Part of a small language model's weights.
Size: MLP 1280 SiLU, vocabulary 8192, 26M parameters.
Architecture: rotary positions, tied embeddings, capped logits.
Each number is 128 + 32 x the weight over its row's rms, rounded and kept within 0 to 255. Layers, rows and columns count from 0. Numbers have three digits each. The size before them is the row's rms in percent of the matrix's.

# layer 2 MLP up, 1280x320, rms 0.124, rows 347-368, columns 192-255
096:139119180179094120154159175116179115159064131140104155087152123102132113154155120163191161093065131131112115198130112069140109160090198136100140092110146063101204184128143098138075104155159103
102:157157109139138170145178166183114159114111129144121107076120120155153185131125097174088125164089104175111175115122113148142137118120132100155146094147107122115161129135103131132144132152139132
096:145088114109172117106168138173128149092128127118160148078107156126165147107144155097109178080123116149153181112137136144170140152151099134135099151107124081110115160119199119123095166074166153
103:102118145161114143111091151132137113107127125142134141165127180080143146113173166132197129123114113100109139144102117124091117191161083125170130210108148167118097091180108116171108131142138108
100:109190095140111142183132079141121066166112179195063125153141125123116132153103091141155178134140178145155064113112128140097147172145104055149139096145162133121057196153104089108126153093156147
108:145105148140150173135111146142156131138102149157108092137080073161094093128184138064127173138114111165061151156061098167123120103095152120156131083121124110165107127179129103128127159184119080
104:171142153144101131126171119138072124085160146106067138113111151116145110111186144073142119097158131135105135083143136145125099140165153138107151140099110093132132074177150138103095187107092130
099:134035107166119145131155147126117140083150120150190145101137102103164151108167132103128070163155143130131128116094103145076092066094125137050169143138096103154103082071133089158100130097096149
097:131150140157122109096121115137123077163135164207110107134179175053116141095117085141154130090141196112163114131154109140167106176130052174121183120118073132149125115085142129147108148076130197
096:142199088175099102179118134144102059127118162196119088088105159155180110134112117088106101097114111118109120099081084171111104156057106079103085128135158154156126128136155140073091175095191169
096:152126107145155104178149075206090122117128080161144143166115138114119111175098119166137081112141137136136101125070074083145093093146073134114107110104133157129138095161182129098136146126111147
103:146147167144154159104146123112097135142171188110134082168120132192144108163154119167099134076076097120138157138191135159147115139146085049170148131095062170081079151119149134099115127106125152
093:145117130147139099128133155108165113189104119085085121140117182018052118169139122147091084142142094091085094057135113098177101155201106157147072137080078178143114141111099181112069181115156111
101:144124086113118130102126118132133119076121078074152157114075135109146111113174115184087074179140139113138148138156129147123147111116153177108148068140102158113104129160158128187157143176166063
097:101065105100172127164100117129089151181118138127159145145100126099080070078160132157094133153101176152118085136079112104118092097122196211124113138114104116143121124106118067125161137090123174
092:125118126136132104050147179139132090148134151110123120129142132162146156190088136130166183142155092142119147184123105113142130121043100128121148142140090175160116121084128155144161128150099163
105:139158146124118136115136151131074111049131168128142140138169112121152145086111110149106211127107051106111098134121128133173150174132178139144094129107139139124106158139136080108114132131130190
093:082114078100113132107181147135134189163090194171152140161170096122130165113081158194096155126113081188067177097135116072171136076170114128149141139122093093084182182110160102147110148146138121
099:172140147129126113077122130144139125102159151124186156151097149128098099109161092123192096134124128111141107150110115108131184113087090158145104143097143127113149125081121033102122176128110119
112:179107184164098088109157132205108165114153167087168125068065104158079124105148127098119124137102125131109138139187107157129141166110130112091123120106101152046039107122102081094164132157137076
098:093159139172139112136168100111083099164104126126097097084169081102079185086092167150145124057141100103150135124112162174145070177106162110068088107160095080162138114092132102131110142087150156
101:133098131094135166153110142149159181153165133184097105065114115112098163102182091155147111150149095147110138156135071140107108101090083134067109168120098125174108106054101149159079127117204115
# layer 2 MLP down (transposed), 1280x320, rms 0.107, rows 347-367, columns 192-255
094:138110118178101156099147139158151131126099139113142127092124189162136090095142159145133130177157107127143111134122144077133101126089071152069153089133197146179108161126165189129079131133110145
097:165115177135155113102155085151135107115159118052067145073139150114160135150183115148129173126090162103127120101118128187141127130153171119101094188187096160165098147146115138082131134131133124
104:156111071173117101165103090145221138137156144189165122177159195139087144132174114206125100184120113104144128125157136133136160112098105145033145096166176096112145163114090177110181146111151095
100:174114121100090112168088093144113109202113141043118105135120113186100142118093139164199142093169135150139079080107144123078131104159197165091110159108106135106154128127161102093200136121156153
101:125106137085076109152106116113073159096156145184140145160137138154070073124154164100090087143126126062137120120121170116131166111140171102122134228163100154110148150173068134145135130151173137
103:103127104114176157134128108171118113143205098105108182146133092150132174157063079153083074125126118169145133066107130105132141207152123056078110112085100161117152181128133083121090094074059092
105:146135112154170123197207140093179120125176155157123138127077152047101089119131133130091171168119141161084124134131110126096113130094125129111144114130206099151163120132072123135104110115163113
089:094147194134099136103051074136098123089175113135103070153131104098089075101165197088147179128151172114122106112109178146161131157180120094158110127140127105102183167109118163169130131157148146
095:118161168108084103126099120162151153112145101146168111141102090109219132163189083188148159135120116121150158133069069148115126107202166100118086171099052139102089135116116154165155137138153157
096:124154097164134151124090141094203091182145126152058103174108115147136117118067136111090134136134142142135108113115096105102132186134130178077143097131150113113120159146121105109178085131119104
101:095144066108103091175115098116116158173102114131106071058129128103122136121088153200130185118138152129146128075167084054201157097145096146169139123176145172185170146082148128148122124193096120
100:134084122077088164134122119111136090107097137124128130075158164144149126090140161116110201162104134107149106124097141084121132149091172153139143096134120117101165113133112160133158113110139187
101:065134117093141123100156146117113105116091117150162107176133125120144155139084151124113154137108085102166111117150112179101172132124162130120034164109073142115175154145113075120113147173123151
103:148089123038097090069156079089133091113140173125133181186123134124135117161113138147124165082108107083072181185149173073138164122116167123141121095075168115136125097207123121188098108117116138
102:137131186135093137119141135160138118100136140143126120103155066125108147180119122101144085070167091059149180146132141110089040092165117146103139105116093140127154126152122155118086147135135053
099:113127127148142181171140134045128133150128169150125109155062146103113166134161140108105054070105106120139114131138131158146093138182120129209140185108135142117138091139116096098147104153189109
105:103166145144095153113126078147218098125152075118138140135126194124179092161163095150133163134104068154097109143151103154121170177131098131100101117088138087121170062150105127165188119158134106
090:153142122255158117160146096114160126159092145096143191116131138131137106092133147117107149173139079100096150102126136098134133144091131136091133160153200219145114156144203149131106163105126161
103:114139087151206121075130107136166130136184131126152134151164164126132161177109111103157117098115151119114174104164135074108126101132076159195137145133116133101190091096147058097116057131113164
110:143095136095076093141101100106136105086149181091139132118123138118103075099138146035073137174109147137085100102119111139120129140163106126116116101138101089121140100110134172089083116125101075
099:123125158145124119164156159152143126119119155127133129158112191100124126093151138083148099155119093024156090190138126103107168101143098154105119141154128132079146137099128149088092199182080090